{"intermediate_size": 384, "vocab_size": 618, "norm_eps": 1e-05, "positions": "rope", "parallel_block": true, "init": "uniform", "learning_rate": 0.00225, "beta2": 0.98, "weight_decay": 0.073, "lr_head": 0.00513, "max_grad_norm": 2.0, "max_seq_len": 1024, "dataset": "wikipedia_en"}
Each number is 500 + 40 x the weight over its row's rms, rounded and kept within 0 to 999. Layers, rows and columns count from 0. Numbers have three digits each. The size before them is the row's rms in percent of the matrix's.

# k: layer 5 attention key, 96x96, rms 0.12, rows 94-95, columns 0-95
# q: layer 5 attention query, 96x96, rms 0.112, rows 95, columns 0-95
# v: layer 5 attention value, 96x96, rms 0.106, rows 64-95, columns 0-95
# o: layer 5 attention output (transposed), 96x96, rms 0.0901, rows 64-95, columns 0-95
# up: layer 5 MLP up, 384x96, rms 0.152, rows 0-35, columns 0-95
# down: layer 5 MLP down (transposed), 384x96, rms 0.115, rows 0-34, columns 0-95
k94 088:537405466553505592473512477476512544471537491529477460508513505473491532514423492589548590540506506461583541484504557505457482512538480458547487527460457474525559448489509435476554522427488558538499458558464546473506518493481459536474529521473489605491516501515531536436515524509525438461
q95 091:518443424525450527547456526496481500542530536486459510411416524497461458505463524494506472576405556442497490538475506515560454563518426486578451513553498504520556483476509539465515475464464443475545524503556459557420418568517533489510522471516469469506562477490514487487536513513469465488
k95 085:452471550561537520541513483469524549509490493561431510483547533505479455536548496493556509527495480438503474389550500491503510516520550543514543437527453477511482528488585524512476542520515471500551429537510472495457516357549516572529545475478529507440514475560538538511469421549509498525
v64 090:447557522458515431518497498456485504518534456420451464473544531513531492476453520476533531483505436561505562525556545524462438513538452576555437553534581536516435502493492560450514460528499489538471540465559587444477539489530494471457521454455479454462486560491484501437525540491482516560
o64 074:452514463470458490475522462451516422571494462444568454474455510570506522434487399465500549548602556496504451518506568491537573529531484439555515514492461484479480497475544469445457485576482489540457489575517477520523516510507480497499511536501470567463506482474505480550511534450559544443
v65 082:404535488529467517489457472561528444534469449486522437490490511515449455541492467563451442465535553507457474471551450488544605543498528439525539442495511515511567488557566505461508451467499503471470448511505440578468465542533453493545499476520528480528450535548581502457525483514512526560
o65 069:494555519503530489451542487501499496471519481513483447553513475436497567583397573523498496508453541473504479471460524477431464462534465546479508467476510580468508520475459469460630482552506480477505523533473543547444519394507479491550482519518514449491499490487420489445462533539528569505
v66 096:524476524521433550497443516535548502479458406444527559543486518498488546531440483493507553412582537474483521485438558550487617461479524515486518575599485560491508484531533495430518500501466531524510505477530493472458511445513536537539505525530435520490455580444493496477524485540495490510
o66 084:528494548541467490496476552476449416474447500446501411458517517540554537476525492509450464521520539493519588451521515494477484454473494533482595415436558506481498540540522437576464545532560496504398553484500540508461499542519475513491472519516515501559533494556503455504459503530423472456
v67 089:442518530474561527500511469484492462507513582414584589511500551433504468468481425496467492493458518427501467522468458545569573548487519537529485439505488532522499476564540561455540411547463532532532496500522447542509522513436478489527450505456473479521520472498490481471545567536553453491
o67 089:463528524468530450534512535504473446438507511430459399559527437507492480532473561569535466452499415532530481503536468497487425545531483512476455493432499445466455477487503462511551504508536457490581506489460515411494533461547539479558583555528507478516478568520498559488521475487517567506
v68 096:513508464427559469500496461469430546534591419494509560555543458501551515530442519506566503433511544452502572495461563486551585514540534494519501469450477528507547489470560448459487482511586472436493479445519481557470474488453538473488459494516477483511499542434527540498477493528447497443
o68 081:557509574538515502426551471498524468423483503495465440456502476497564489587555553520512470512422470518504530475497393474483520488520507520425551494478477473536495599532573437531502478520499439532485560490526535474470529514485451561409493517499498513434533531553499501472481511479455502552
v69 084:504521459511516538534431457554458507507478403541456449516462485453500512544496541428482525418496461487445477482567538423485514564500510565459441528487543515574494495446517528518535493519424515503448534495430487498551545487525604465503496490534558454555484453494495532459550479555523485514
o69 071:457444460611483463485518450514498517546397536506545459508501526550450491471523453489501455484438529538479490536541454519453466529475495547540509539543518396504479481523477445475423545527460485561491524526545469477552498486500526572469554454460561509444569548497481547464520474535535486543
v70 084:538568453501452483537567487488507527466451596563492476490531467520517513459523454499496531533513423463513546524486512488585537538485545442477490444553447495443501479568503515458566503495562554466490526481508568484440569436521450480522473480510542471508471449530477456471541451558440568464
o70 088:488508514497492555451481564455452610474557519497444538461568550463507511519517564563491462514515516474484499474515459459527515565558455521491498465504429485530528491463531542522441468529510526539529505493466445473391511583490488498512517541426507487455434444496542509519442527432436521552
v71 093:503496471511558568553540493545557533497510563551515448460465445496500527466473449554451507412489452467511488441554637453503515546502496458550498455512449455465474495464445516503538533516485562488510488518574488477510523503454494468534504540500584536470461504466506547565534484473434465449
o71 086:539535513510520504421490515519445557473536499499514532571497435506482528534584469551441461494503459552485526528497409454514466492563472517446484563500479541500481477450461565516505477547510479517553505425454404468474428587450501524559488532480539452493518473536494491500430543488567521528
v72 093:386455522527463505530535545493560508528489439469446465496516466536536467548566506485460559521523501522503504512497547508445477498508458573491483513493577545497432634421588564486507557524505490476444472521543467528511460496504562508539519471491547454453522474481515519462552500454475526505
o72 086:505499440538505502580521490535486396540448510449524533489451533447458524447449413455513560511531576505469459577488587476491545488469499436537508481582459473512568435569488499495517479495472456501502503542484478549509488452472542522458517548521522550527506515471527449586493477516544489500
v73 101:443507503489587492525465499510410475541537435475496565525470468498550495509526480506531563478516467475485518492545531460544552509469547424527507453476476479500520424535475491509524448533589532556544492506460481529473476543522399397543476599495486508496511464536564484571501488512511449532
o73 095:498561500481528443460545471472531522470469555472496428524529488502493441580562565585505458537454470515477489527523411537548477555519484511481503520491537529489503544484537521522509479427465481525518536449549471433412504451451517566519490519471541461449490521493487517435531502396537575527
v74 082:476482521494472579488481451568523472485501560439508527496432484538427517524447430533464486497459569519533512552526543472439528467536497508523517498522546473456475458467417492564494471574497504486499541502473469592483429558545529447478502548494545420522552546482466488542501526455456506578
o74 075:496543513449540413476553505546462457556461496500501552532444480553489514395561497448452502480537478544505502485437535485522460459506527457450489491502489506485481502465491443440589507477392516464561486511463550495551566517474499511579548466517473563461492536502459547521493473518567529456
v75 085:512550502522470490532460473481530476532500439542414492463532439519609481543561475503506459451470473565528483445529504467512497502538474481453477502526564489475523486380472454491541464527583534475461482520515493575490446481527546520555449533536551548512479457486519479528466444584453466461
o75 078:533477501556467498500502489511517578509403526483528474563504537488536531530531441549481495482504576524473479573534485447503464559463514544480520504588514470533528538537512541488498495534506469469432515458525433449410532537433466541454517486445586485445485498477512445414506509427474514548
v76 091:515439512527540531538424499483442438497496453455480429495523494551546485470441537495509577499586542436545508419478590367517519479493470489520477478522459532488475465470546462494493512544498524541494505507550483542528454551476524456557523465488454515535541446534471509543464488505460428523
o76 089:526536539502471424466532505491536459484480530480559473580513572528471448571567524561507450482506452506504507507537507568503502433452528525437576532513543518480480546521446432525488518428477504512455580479513477498518518442480463559438511501465535484429496525521506477486457398471483539564
v77 090:490495555511511606445467537525491521512505522539558523457596549487521542550456495489556442504508449418562477497547495513560589469440447526484523537519538535526462473487398563481505487500465499515548505485527534534519513457496509527525548461540471549537470496496457531445441470498527466581
o77 084:453448517505421497492503512488440486521481427486555434563497509517539539483504534514422496508598503544466485514481520499438542497552465535530515523486488464513480508532471452549410490496492524404423473570471519507584524552517498501517475530570453509497561520542502466515429528517497530403
v78 077:544524539537459482462509510471543505497485451503592583573511518601490463534495534507525510466500578462486515520550496408457512522545449530526434483465477471494542442482530390487528477447529438482450477552470489525487443493514539513514446468479470485526515519454461498480427455583501491529
o78 071:516447542477531483461495512500435562531473493549463474515543505492494624527487559438546520510530535472541500473431475506470500444442469574418552515493538518510523530480470474562480450499489563450423503470498562547495532551455496497482562531477513540554490517449504533468486509516412431452
v79 093:520457524438483601557494518481475502535500373504550482477546534456518543500512479526569513507507462450451507479510531488520492466506455434507461539569536544538496530513432449451472477577482509570493492463506570437517446485527531477509462449536524542528412479483448440516500434522474513483
o79 082:506508448501487485453548509497437564500483491448542475462494536551515541426556461454442526535601564497457464537545523554454540506494503521490520491450456516458480547525474522549419480489460499442424515493511511531516578548466481558508534500442491532458548536537524516422408530471526463473
v80 095:482492535560473530506550421512579473436566538543470457491544456493508573489536501519543541461531517442492476545574514502511419502494518541508491612520501534468494541425514522437520474549440463423498465432465526414490530471486512534491469477479536475476477516520465549496499470542483493422
o80 086:466489480558499527521492521507448574545471483500567466457449563526516451500507466451455475447523522531490491550526499502472565494507485486498463510562480445532460483566502434503385543564548468494425498555545458557509500565519496540510495462403584535528545526484524487520446531480474438489
v81 089:579440486536526524519554503483545513466451502484513476516470513571464490518564517592534520491467526490464549514521477560474474539529468409498479545466537521465553450549413499488486581511470516436463561559576496511508480436420472477455422476495497534550508473438519456520521537497499535466
o81 077:579462542501447506476451526524520539535573503509445556485535457464495552468524514395498591525532512475529520490456485456484430439488492492461521489456468490468545521494530521476539441504500511492534470482485489521435509596505539492487439516461486506582495515525547479543389561572475455476
v82 095:477534532479554509517490564496468520557448510482516445418396570584501468528475451587495458461479507471446478462525528578481466509484536421522570377530472467442533505496482451529503472472487487512475530510590437542520506533496526450472452491506511473490499549496472503529482517493519489529
o82 101:607466500506497459411498516546523462468585470518485538565506420434508576464480544473467501504510498486510512499413458450451490500524488474493508525460468561462501503408484546478606489500519486455532475478438550570492489520505470490558513476501489508489467449508473525512503555562563562492
v83 080:565574465491558488518487496476492471544527603546543500495479505508484442515461525523527467500506501487479563546507515476552427440441481442469558461535514471582479555536535497477514499437473464520475585580494575514553468502487494546480502500482600449480476546513457491571526496449520540540
o83 069:525542515522517502508473497533520509447557457506518549457484483493482468466534499500531485539441476444512556455451503481491544502508491452597447503436361524532525452500469526514522500496449514494570449452442527461593561496534504476522517515571473432491467500512546592517427532535495487545
v84 081:443471523485512501541553420509497553468512551539531447428434547464495476482507507502491442482508457573482553461458481493492509575516461428519540451497443547528511521428429569581453513511485568484516506525512430461516449544535479433505449516554560488523459501524537539508556479544475484530
o84 077:601500515546561499445503551568512548528479502530466490502488462497488566554499528465433450475493465551494467521499418458541463489531505511493467544539461519501498463382532537412486522571501490472563481465454452573458487505497458553515454485470486470477510476491429471529517526524592528528
v85 084:462481437587489485547483525479524557496587554444541509452448439497501583517555507489474488557537477523471428443503430449458545528523542495458450469514515497464511508474527521548552539531482463469486490519483489411478463482400501465533525536515501550447501469572538490487566550517514474458
o85 075:457559497483575445552545472465540482475513485494452504523545509562433468476450464541535511436461465551553487569539504520492501531527519473498429534523462469495512454516430558468531511456605486566569517483507473454497518499493494489471460508459558499454439548499476515469517409533496591544
v86 090:485467502523459459448442497493477458470480627449521468514572508453513462547501507485507551562490471597482497491501463439431427492485537575506517525454478576524474565439494502478472451459557501510447529548493525472518494500492481587548560549495491526451473463525524509510557532504525525445
o86 083:449565485491498475596483505519547427550470476462562517551519523487457486535454462503504493479541543535500486503512577530554506558517578489540500483528572411498539446537493507470572537494563578453488515497484445485443463420491475492467496518515508513504464457430532462486521469437432439507
v87 093:539570522436480468486470455527450498541531430524493552547474452543452536490512538513487505568493572425539431532513416483540531520485477484576473447549462491445473537493450562495506511488491518518502521432505516478454511457541443471523483430496398517460470554500489462475480513463561499579
o87 082:428464525424513529455509512381543537522520498545505507435457513561503494504429574535484450528537462473521490522479596500475531489486473485506477552447544545484494506516550479499415450524507468492471499548528595458575556493485507420506488514478482461512472503466523528439544506441534556500
v88 095:485499548436463464552513545472491494460555474420442442524476432473599595547480497492547479489454486519563484551539549464552485480519501506463455488435548538572533572459493534563500491495470510456479521496528536448493462504537554462505495512505483485442519488502512452433457456557489559443
o88 088:448479434527530533577514465491551522526462472484541492453461556541487436465569436482481533462511534530466497560459584563475462495490463498553487548536516488528538536541423492528514469387466443513485501512499494458570550419510496483446522509492519571462485557452505517496473472469517558542
v89 079:490505487546524523407497438523489548564446563484489547584443538488498562445447518544563557568494444507485519483488558519456469504416527492519505504498480495507558602485510502517536528453514564473446518511451460530516498460506423423522484494498539522466547488497551442461487460451543483494
o89 069:528515507507542478508453469480546496503500489501420502422530523472452451586523569474448554541521503470469572524488547543538537553438493550509496574511470487525558418444498493492587510449472554491538432506517481462481472471462486536439473493540482469527453573535532493482523455575459444529
v90 085:437438533486523501518487519486498545551470457457445524425443489518507489471518466498521452396535521587549507514534486476529514557528462484488520513471526501515471541560566510532526438532523496543539554450500449493569525483515533534459417518442612502512533497535485501448573525508486581537
o90 072:516602486541545473486454459574480432471460538500498508451495485446569591479530438444500492521461543550515484487469443481509461534468516522517449509553452528462434514463511499447498500556464486545559460482475473570404502527515495490522573524518483517421478481476486549544534510512583535510
v91 084:482450531514579419434499529499502466484495545457476526522546515509526536508516535458528450440585445446467438485588499498488538542524463509473464459477470470556437522428472545537543524495510528537558521530527538469455440468544544449547443483485394467543541451518518513537465480497471473484
o91 073:515467508596497525488501443417530509540434452485566412556495485528451469446477542562523500443486461522488525564455449523504507500517486462501516565449598479557590497491496533541492494432446486549509508428508502436559501476544537516495525500475530476505504543476443458511448533494496556503
v92 102:589501505420560486464459458510506535482509513513533564486518527545403432479453479546551493516553482507473524538517424536496602533508479429545507399476516525492559467513476566532549524470441503483515488553535538472502511444463486453519507520463451460481511502540473536464513502420455533519
o92 098:526487561522537531377524483426533543513576528529483507503531427533511532537480581505508475549519438518514558488414544478544477468519515470492468529441456508479498487411555517475478463536482569525522455484435491430527469543489481437480411536549439505489522477490488481532512547489515464504
v93 096:537544451533519452537500476454487460438551559481455527457575504478584550529563518502451534546549420491582466465520548446476489523445470533470444530514480527527508533488483516529487494462504513561459550479420589441484519541531539503473525541475525475468522450486471475542542491578457549505
o93 091:445513480546503541558492498468497539508445515444564534483478551550438406504470445577542459495497517542490510533524514514569523565545532469549514530522490450530519498508473457513399490447548509513494539507548427439509525442491485523487525543495562500423487479476519467514506459385440516526
v94 097:520453544529500519528471513551536512517461433512534477509413476515455456469456467601534526466477502558501587454537480562481539525537550426511558383515456465530515471604491501548491535517595483480476502507517517479513516459514510493490432482506525530470517502537476469564500481448547546506
o94 100:597587515500524502412508467501470519453554527528472578477518470472551587535538517442459519517451532489472523477458445465472512475476530473474512502461488585438512513403523588492571451536443489547553449464467474535410490529473494533525466514512477517488490437498514498482482526508484494507
v95 076:503586522523511551518492500522464543526471507464593512451436461548447459521547431486519547487550522585504520508481509511517404575467445499530506484470503537489560522553601545512497542468514468469452558478513418546485466537451498472440452461464486499478518491500438533507556490464551477499
o95 070:520521503514582476516463445581490445479532546491449505501513494493511556479554481435531510514521481511499475518435456527457527495510539470496542550484407489488450422478420520533634503551484506465565431497471472527485471464433466500561533556511434564511450483506510527521519516539547507463
up0 103:470474422536499450466558510455524459465499509513462518466483532417460536589473541491521504528467463516546628503496521475526478457465544526515486400505491513473550574581466529460520511461521568514492450524460504463496507489473519518454499575504465471477496430527462460519531413443526482510
down0 093:475525507440524463520430550490460528452428415452563484496525468484452545530498483489519491565505552504513460515543520483541580449566471561476481483479561417498519541457498445476520477495478468469499555467542538553533546512472540468580539499474483439517449510466506483402573555512522512476
up1 097:420472523464488455453468554470495461504526448498490478486496488444506546472523520502557475484418499488501447477541586547471526440500482465495487524491412588543520413423524503571521561521506511482568486495495504512522529532488422464466487465591507477544574563483525475513551483542539455499
down1 084:446510468532539425519550533536509522545424482496466468554499453544518539504484495515510462496501484540434547421493552559473527520466537589474476421512468416412515516466539554449453494487492486526594515513500452533528472521478461478554465551533524476499502482518452510603443541501502481505
up2 085:489553491516458506557483476516524490485417422513579531502559525495502482561440509399493506506493534518470454468585531498450539423492491484505488515544445491461441492553454579455499560562458473528499433423533477466454490421450485473497491496505511538532456527466434474533493503489535544535
down2 089:545416517521486487516502572479477422504495528477433491511524418576489531461557553560560504495525428516515530524445523502538484535477505534472532482433498530557523446405518499510553442403508515458500568530517555526540533512564489487472505459497469496461572455461487519490530462489474446534
up3 080:510480532570477487433481483493435475544488472522544500526466503569529460506494465464487437570433548476430441540497539472402432505469485478465444475485486462494521528484485598489566562514482532493535517482487446493586496535383457482442439468490529539500454456492499520511518481479503483529
down3 105:486488469466518506498484538444469423560463477424497508516507522536517522527452487466503389466502539525506517537478468506433553415521546446559478526539516561491544473498487507495641543504536481506528517455501514496489454525459454555441395482569510503498518505532478569523564499469497486502
up4 103:509484533484390514440463502449531436513562516506487478517472453455510516450484559523458491591538456533510546480524434583519477426538465542567519409436480471480500527534467543476471504539470460453531459488538471481477494551514536454493503543498495518420485446532467511490526527434557550482
down4 104:484471481454475552459453458478489510480577507549480527579518493459481521505592391522452518507502448436528552515513530470494559498493476533542503467510529473544532546537440527495490478469469468463435494506486516566401495473502430478536451544463562492502518542518518583489496534531562557430
up5 079:542524460524514533471458497514436506485483508458497454455457504517464456486457538557513501515463443452437526555533563551485555479528559446562466486472468437532569464550486516521542523553534560485495507455597455481487468563490557525441468437539507578481498529435538435472471452494539477473
down5 105:512502497502448508501497518460472411536450480491476487435498509507522499539405506521524461474473481546481589486516548586464478492508526457530501519475478538499540448548462552503596576521516532475553504496504454515512492542481541525384422494590471502501476508442522485541514422432549516512
up6 121:463488514581528499451466532530419454592454550454486503492534468462500482588459514531476537457515517482421466509528486497455496541457544480460452520434488490512587527474514539531527452453558551532511457530511470519466516524508493601437462514502514522495462411445447496451551529477510459524
down6 130:466581506476460542577511529602470507578499497513531509482493514540547453553475445469552517505522500568537410494517470529486432583456499507471522544448486478437554485516460513503474571486494473461500479480478456470481514487504525503535459512463410495467466492429514517517486602488425452508
up7 098:504493490500521497478513459515527518507471535570436475474537515482465461589439516513404489547528474569517534564486493578524549524457462531592436509424481472493445546545406481518454511556499577466512476481491488436558462528545510485489471468506508520486501459472542539449525519481538509580
down7 094:540402540507508516494533478516535528565545540529510421503542470476480510519487495555452550477541469502499489565470530507507489475532499559543461458457480467545488498576476471493371453517507480506473563519532441509503458479524524468539460500376487440539426500511490495518447516438538448549
up8 083:531441502421554459458576497476431447463475534424483463469424429472519502520490555423521511498490489460466470536475514501482472444452511490509529525448551498455535560547484504522586488495562494481477517474539525498531468556481456496536552446485535564470537517494581525473501422488580535502
down8 084:463539488497576581565455503487505495480574453485496501527559443457464487481529487497501560483493447487511430461464463534488430445505497490458504436509438505519504501473514575475509449476443551552483516539508495463450530485567580514461568570515500500521572457469527515552480574573492461547
up9 100:539377489517467483469533517447496497488481464542485514478484569492558464488519512515479519582423466497470549495528518605493502510485444459487483503462474521462448481527537473531489555491461537546482423532509476559518480497545551467524511546474587530419436458513525557481512534438485468582
down9 092:525497476492522526503503509502530500423436554570428486525571476412489472460490525509476560520496541542484496547482543448507544545478475493428511562520448547489433396532486514477520516457545485448488498471479513580497485544531592435500481476527552500478432535485518502543507432521516577456
up10 098:541486467536507552494522556552499472531498542450422456454456469453478452455460541461528450514518497495488510569527513477510462492530469467490472481503488618542456559544500547542529550554463480485516496426464543536480447462477439466535455535566582514488469538487401545503474488443500554481
down10 090:473509547394516464526519486504436558532502513489494490466507459565490530452462504507550513497483476520499546489465506550508515425465457540533458438543514514536438489455480415547423478469537567527564443475483492532555524527501484543515531478445439500598473494480598521534552511559450498489
up11 090:537530480496438547545578445487471535490550553519484492540537435562456506538460556492520481457503505507509442496512496428509534463523455464570489509487462449471543466510464476508596497565555471501608503514521428478544416570493475468468420499486435491489471511517514539512475534494476527563
down11 086:517530519469571569481535482535506601433482491436517480571534521542464553483550591403547452460451463532500487515523553523509483504512462437491477547509562433507482519466433454455472454479535444541513505493521462484482473534497466512505457466524471446457483527600519490462471552486530498517
up12 082:521533510498506545425450530489449474514421521454496541426453556545457450503476570481432542554503516475508468598495536539415472476446539480484525502403484515512491517542558488492545575477510467544543484501526470438526510494435517541486499555524476580455500491541442532501525463448502478512
down12 107:518519465553424494420500532472475386506485529451487511484457528521540473597428527526472518537495541519480539553485462542409505491480521459518522511473499521492535497543470520491591563485497484554524496457494488485526451540499484546393511504593487516471465493512465556468527402464500504506
up13 097:579503506541431492495536528472468481428504570559529499458468479456469515540489557564570525419537452498459493514451518511480534510511512470540498485457485473417488509493407500523521496474464517489506538535489560465472536549467487467552432430569588467497504466474473588515499422472526472505
down13 100:421503526494604475530544483486544499424478494479512494558481505584483531562480542494475514522475515533510488516481509462485488539464455484495500523513419514547542451475521547546394545494476414493476488390513521513414505508501491514487518539466453510547549442546482476509448499553567566466
up14 108:492483537482476559451469573482499478501575543544564473501528508480602526550501490504515509492425475478427502518485570496474486433483467481550494475484436510500484462490494489465527468469568515552553437525525514539508505480493423548511465568504514529514454481550423527453539423468519434602
down14 097:486513523413550479567485467536484517448433514508548504522470489498407484538538460556544574490456501451490509546437476491505556507504447611540469478471580490521495506478528503544478553479514471499496493458528512495484516499471364493554508448491491537607507512508478522506502456469559533525
up15 103:467418495505476496484499486501525468503503444549494467509532497543459551577490507533479416345472501468470520587463520486485506510550525537520504465472513496530443445523515489462560512518550552435489504418507543489600449464514487454479479521544492557522440565518510518438499504454487490518
down15 097:498462514468549558501572478499557450507489529507483441508528478463505472551527503514514475499504486459508487519458512518543546456623432528580486499481494474547470460551527478424358442472519478447485480515494487524543465501517494472535538509442506501506427498528603537447480497492528574495
up16 099:470484386462484487557536544402509489471469538499505517470504410506467492512503517486477425448427479535568535474571513472515526407454536508511428559545491576535498450498520454526520519513418525526500557485469475511491461531427527457472492546496519556494501544488476430470470497498480480523
down16 093:492441563522494568471490483526503477557584522524577480544537552464464477530498448479527435454494518502389522434459530585570516549540497431509537479485476511419476458482503518525466513547480462531490475518571442521490576522489498460508419471469512474482531553463480523485486544508490442512
up17 104:555500487486435548544399477465439478548489480510472464472505549573462477500545534544494483466475514536422496545547476489469449513443507563539551454527469537490563520524512562555497532561518526517592513483511513577608515496487491498456480532478542490509485415519433497527494448466515539494
down17 098:464497514580578482472510486475581458459504463486461529530518462463421502493583531520408449506447551551507493398505514554570496528484499560507494481459505436485477456544525538510530543499424508483554528528551505489563434493511518455475486460494568512511475491486491485474438584503542517476
up18 110:531529537543472432444503521486433496457537554482454507529559445507488521477518537514457443452555519566519518496465470487468470466510582544525521497518524545502518447474473495501490588555489583528458570458562491499490461507505588576477417499539476469446489469450432513443518519459499445473
down18 103:437497468445481419526497540529455482531515498553524519499525513505490478499496569467545534471500547523482445398597482421468509531518486511489529449511493515400508450449501548557482474491495520553510579549479491545530518522541527530497574452500465503457563544442464522498457440430468482553
up19 086:463504553589500533531441514465516484559525544456462483543531509470516493512507486547519525519513559538561483529497466462544435486524560580503463504574451450511494466454463454515550540483567532583571502487427505576480499458536473501443508535496474528510455455504486524514593533545484418482
down19 085:554466484548552487459490463457508436523518489554509489487410507491551526501435581486440473515443528528512531594533493443455477445486499510520490542497469470528527536571457516492542419441515510473510493553526552503501424483509486457606566471482487506439495464574529465501460480536544537466
up20 103:552472442494486433482583487490516500557433556504520520528474539526575522501536480456473455494456467503495565497593497493490586513522481499500437529495460585523460543547476566447515544526444474469464488471516439575569479540472511496455476512485541495444502485475389520515515467449520501463
down20 093:540459486478540568516458502441535467487506519413543477489526548533513461516448478476522463461617493508458459459438476512487461537501501467550444484447498506590492554490558484497487466514543490439439492542517537514554434482545468605510444545507514443494482537505567483480549558487519475459
up21 099:547515481539493500471453466540505452440518592561505502472486444502441486516470517532477493463478399555461567527456506514419559449504562481501527440539477492486480523570498509517507501551475562521442474514536554529509510517472536538480531539467437499440482409425538509506498496451504414549
down21 089:460465486451578436516474532467467534500528543480577508492439461535540498422425447525535483525456530464546470477501481475487487494501467460443498525517516532469485527514622438553549475513514497539475438616467472487478500442491495532567485491505513500499562593526533513540453535474490522456
up22 096:486484553515439537465520547493523514488479547557540484489531539501461426463491492474505490560491469485428488521519446618488458496477502617541509488532444487438513519483414473509505515507504483477456520489550476503477537483479441589475540528529559525518461434403464533467557502472546530448
down22 088:537421503561529486509486501504568602533496467500528401513412470495546512483463524492496450454483495504525450470537475504465554546501507495541536502488512453500466499520486489508433475472565479571499532523504518444433417501493505548531491445452374467543520534563527552542460500517459522518
up23 111:518531508515432397470443534497528456514443589533449501494550497528468468481536500524504539447502472508436532537487562562497549539404514482514463552489426517463553541473441461556501545477433539555569511552443465502450476538522499490452451553499461519498505455525470493486517484467492543548
down23 123:530448503548524537524570532558509395479501558527478489475607523499446481578462457479470422528487478453516454452490544557514509468545507498505442492500496509506495548493484533467467529481475464403529476473543449449485482481474457525533482470516527462522560444492550541504608514438512521550
up24 114:553517535496448520488583586459473496528415531513516496513457525572510442512483543584421481506500492551478506579447461455417563464479543510507529528461487534549522452523552481459543564513491545528518489487492468504512490478547559465489513484473455517482506519468406504402456521523464496475
down24 114:533498513499418509524465497477471497506391516525490529557458542515532542449549474457576528457530493529500502556505432447520456517529458465455500516556444610562476474498446511477491485544502476559495574518536490469433488475493529506546526510500473547488524526499466474512472380550560532448
up25 099:496460418478465533490517578475492486463438458550457496493516427452453485550523486513536492530483485465503486518530515505526513467474497443570503489514445585529510540497464467561513450510478544532595511452511508539500405531577524485529512589502513576444470514498459447400485520541536508533
down25 102:573459488529508568476457503462535538471445531535386450502501503499452515492538556474527545505450507501545509446493470533490546542481523525480474466559442579553487490471465475493442505505509529556558502557542519479460564459510542508503466472487456532524556529390443526495532427451546440487
up26 097:438517545558470499436521540483447490472498509461472451505524501453473503487398539507474548497555407466506519525492489512509513410424496554529484507515556504458526617484531453410523515452516483503484507468505477500518472513487543503465504566522462528492430429469463501406450504453499518554
down26 096:466544558567536487493506570511432496527464555501499502533471474487525481515509448488534519564496411527588485542511538496520510506467411463515426446447569432444548578511497493424451503549485493567505536547523491548485498447502521521478463526495446466493509485522456561468475462531449429505
up27 104:479466510546389540472474515485538467542442550488469494446502430485494508495412523490475465482547449454490580558468578588480589562484511552481423498461502512432538590541485470482519465494477493541512496516498495545439433493467507442483558497496541538501501457485485508487483456526519496494
down27 110:501522553556563407541521546509464477461510567527539538510519509568521454469453461406487522530595491465478500461468484483479416492508526563453486473526503502532470569487523485487579518536500517553444469542500525428458480468480483542407501463536450431500573482471509456484542489514506501515
up28 098:550528533499506526451541558442565473444444436480531465542475503522494489504457563476548483470504487432488564551450500557485465443507530466489567512449469504447525490557515474545516494499489521466566568428560499490553479463513576547491487438542451546492460566543514463437510462493513568547
down28 108:517521423443492530551494528485454501517485556535503539506583420514534540447457473453557509438573511522500470469513520450449508564539476504519460481481460534502482461503469492442466464541486479418596444530548544486453561475544546441551505544582462481499547487512534451556518481496484487460
up29 104:441523524540507506478556536483507456589454542485471485476534529608570468478511506565477491579428480491447494470508483490500587448436479553506507467504540527489601522501485435513496544500445534535492486513513453543550502514555525500441522547487445517494455464512487453414454500526512445544
down29 103:572542557521464501539515509484547473512502497418530472525474469503505533429496468519510554514404503479500537554477527554506543543494448526501506497366557471489613552520541486561525476474511520477468474530543503537454489503538436522444482462476500483492464471466494434394530522498515450520
up30 117:530463448567462507495461537497469506565547516454522503456464467534510475523460553503508508476453408603401509485490510600487547512540477545512497466445486479458530471507557500500501521465482489527537448427503519515533493559469566498515505515520485522492477437428501491529560471548526470619
down30 121:613430483433411498526502474586525525577553541497493505508519513492489512490464403470504516481481494503543496433502530517544534489528501504477515477448464578550525529441576566544489490425515488488428511540511453500522546478508426493536484535488530549488467489467463493471497416528464476543
up31 096:485522558482449493427494482482474485483543495584498484567531482489460465480487539489507453511509467572492550487491443544435463480431531536525503376510521500486561504560542486499552554510459471566542511531582548458529505454521471513509474572480480523475549413513439490435526439494539525510
down31 088:518517486533487497442449493482486414487481504484482503518522529503493441410496435563504526535463525499504607548487576534504537585525458518581481564527529453498471474468496502433536450482511524493437458442467513544448481475489525485539555543495504415506476469528548575491540543508532436449
up32 099:498521485585504490494427489527479465437466572562503488500495466479553459514489521563431552522542504529550525431527539445463531485387495481569480503543538532518563467470465565527521477530469551500565528508456425522567481471514520519437434555525492498486471513549484475430474493509521458463
down32 096:532454516458467472530502528456468472530503500525552536465524533483590508511525447451528427508479525493472500458582554405487507438536485484469533463364501545463462534460469457461532471529518524456522533485461516479514560519458510565496537467444474498526545524492498484571469596473552536473
up33 096:456484534517454466487460491506498442511461544457533450536469459495590503552457542533464563507513471484486492505540480572431544543517484541512460462460477482447576566524494569482453492484465496517468511492532473572500472592585531617518489538505471508452477513541493484463462506459569474550
down33 091:478529546491484549514471444500557516505485504487518493515507532451518424474484487499464471490453505503475458427463527496432523560457560622518561511494549461537487529581478443504366488490481498544559465503459535560496503526505517491445424503480574555525443538506534484473497544500512439506
up34 102:466502545476488551503467466486502458557466438493480463402570476515541502581451518574505489537451529522458501490530524525476584530427493477516490509440487469521559553562563490537519558503488524552491493467482473505457481611517516517417471563499469541513445490512493472430481508475530435544
down34 097:499568540478488516479525499516529428505508509500471528476493508525534545540517552490580524527449503499476460438483485505503546488446462477520528564415509492565488523529456498416577563461456506506547481480474505483496500502510499440467525493569556396493483590476393522507495458433488442564
up35 107:483516492520430489486557478461529525530430487502486491543519445463556488479488491618463475576458559526428516480542532531486557485474462508529525500426452559469484555480522556498538568472535591450508442501533490499532509486542494478467531561541535504513466455471528532534541522486480523618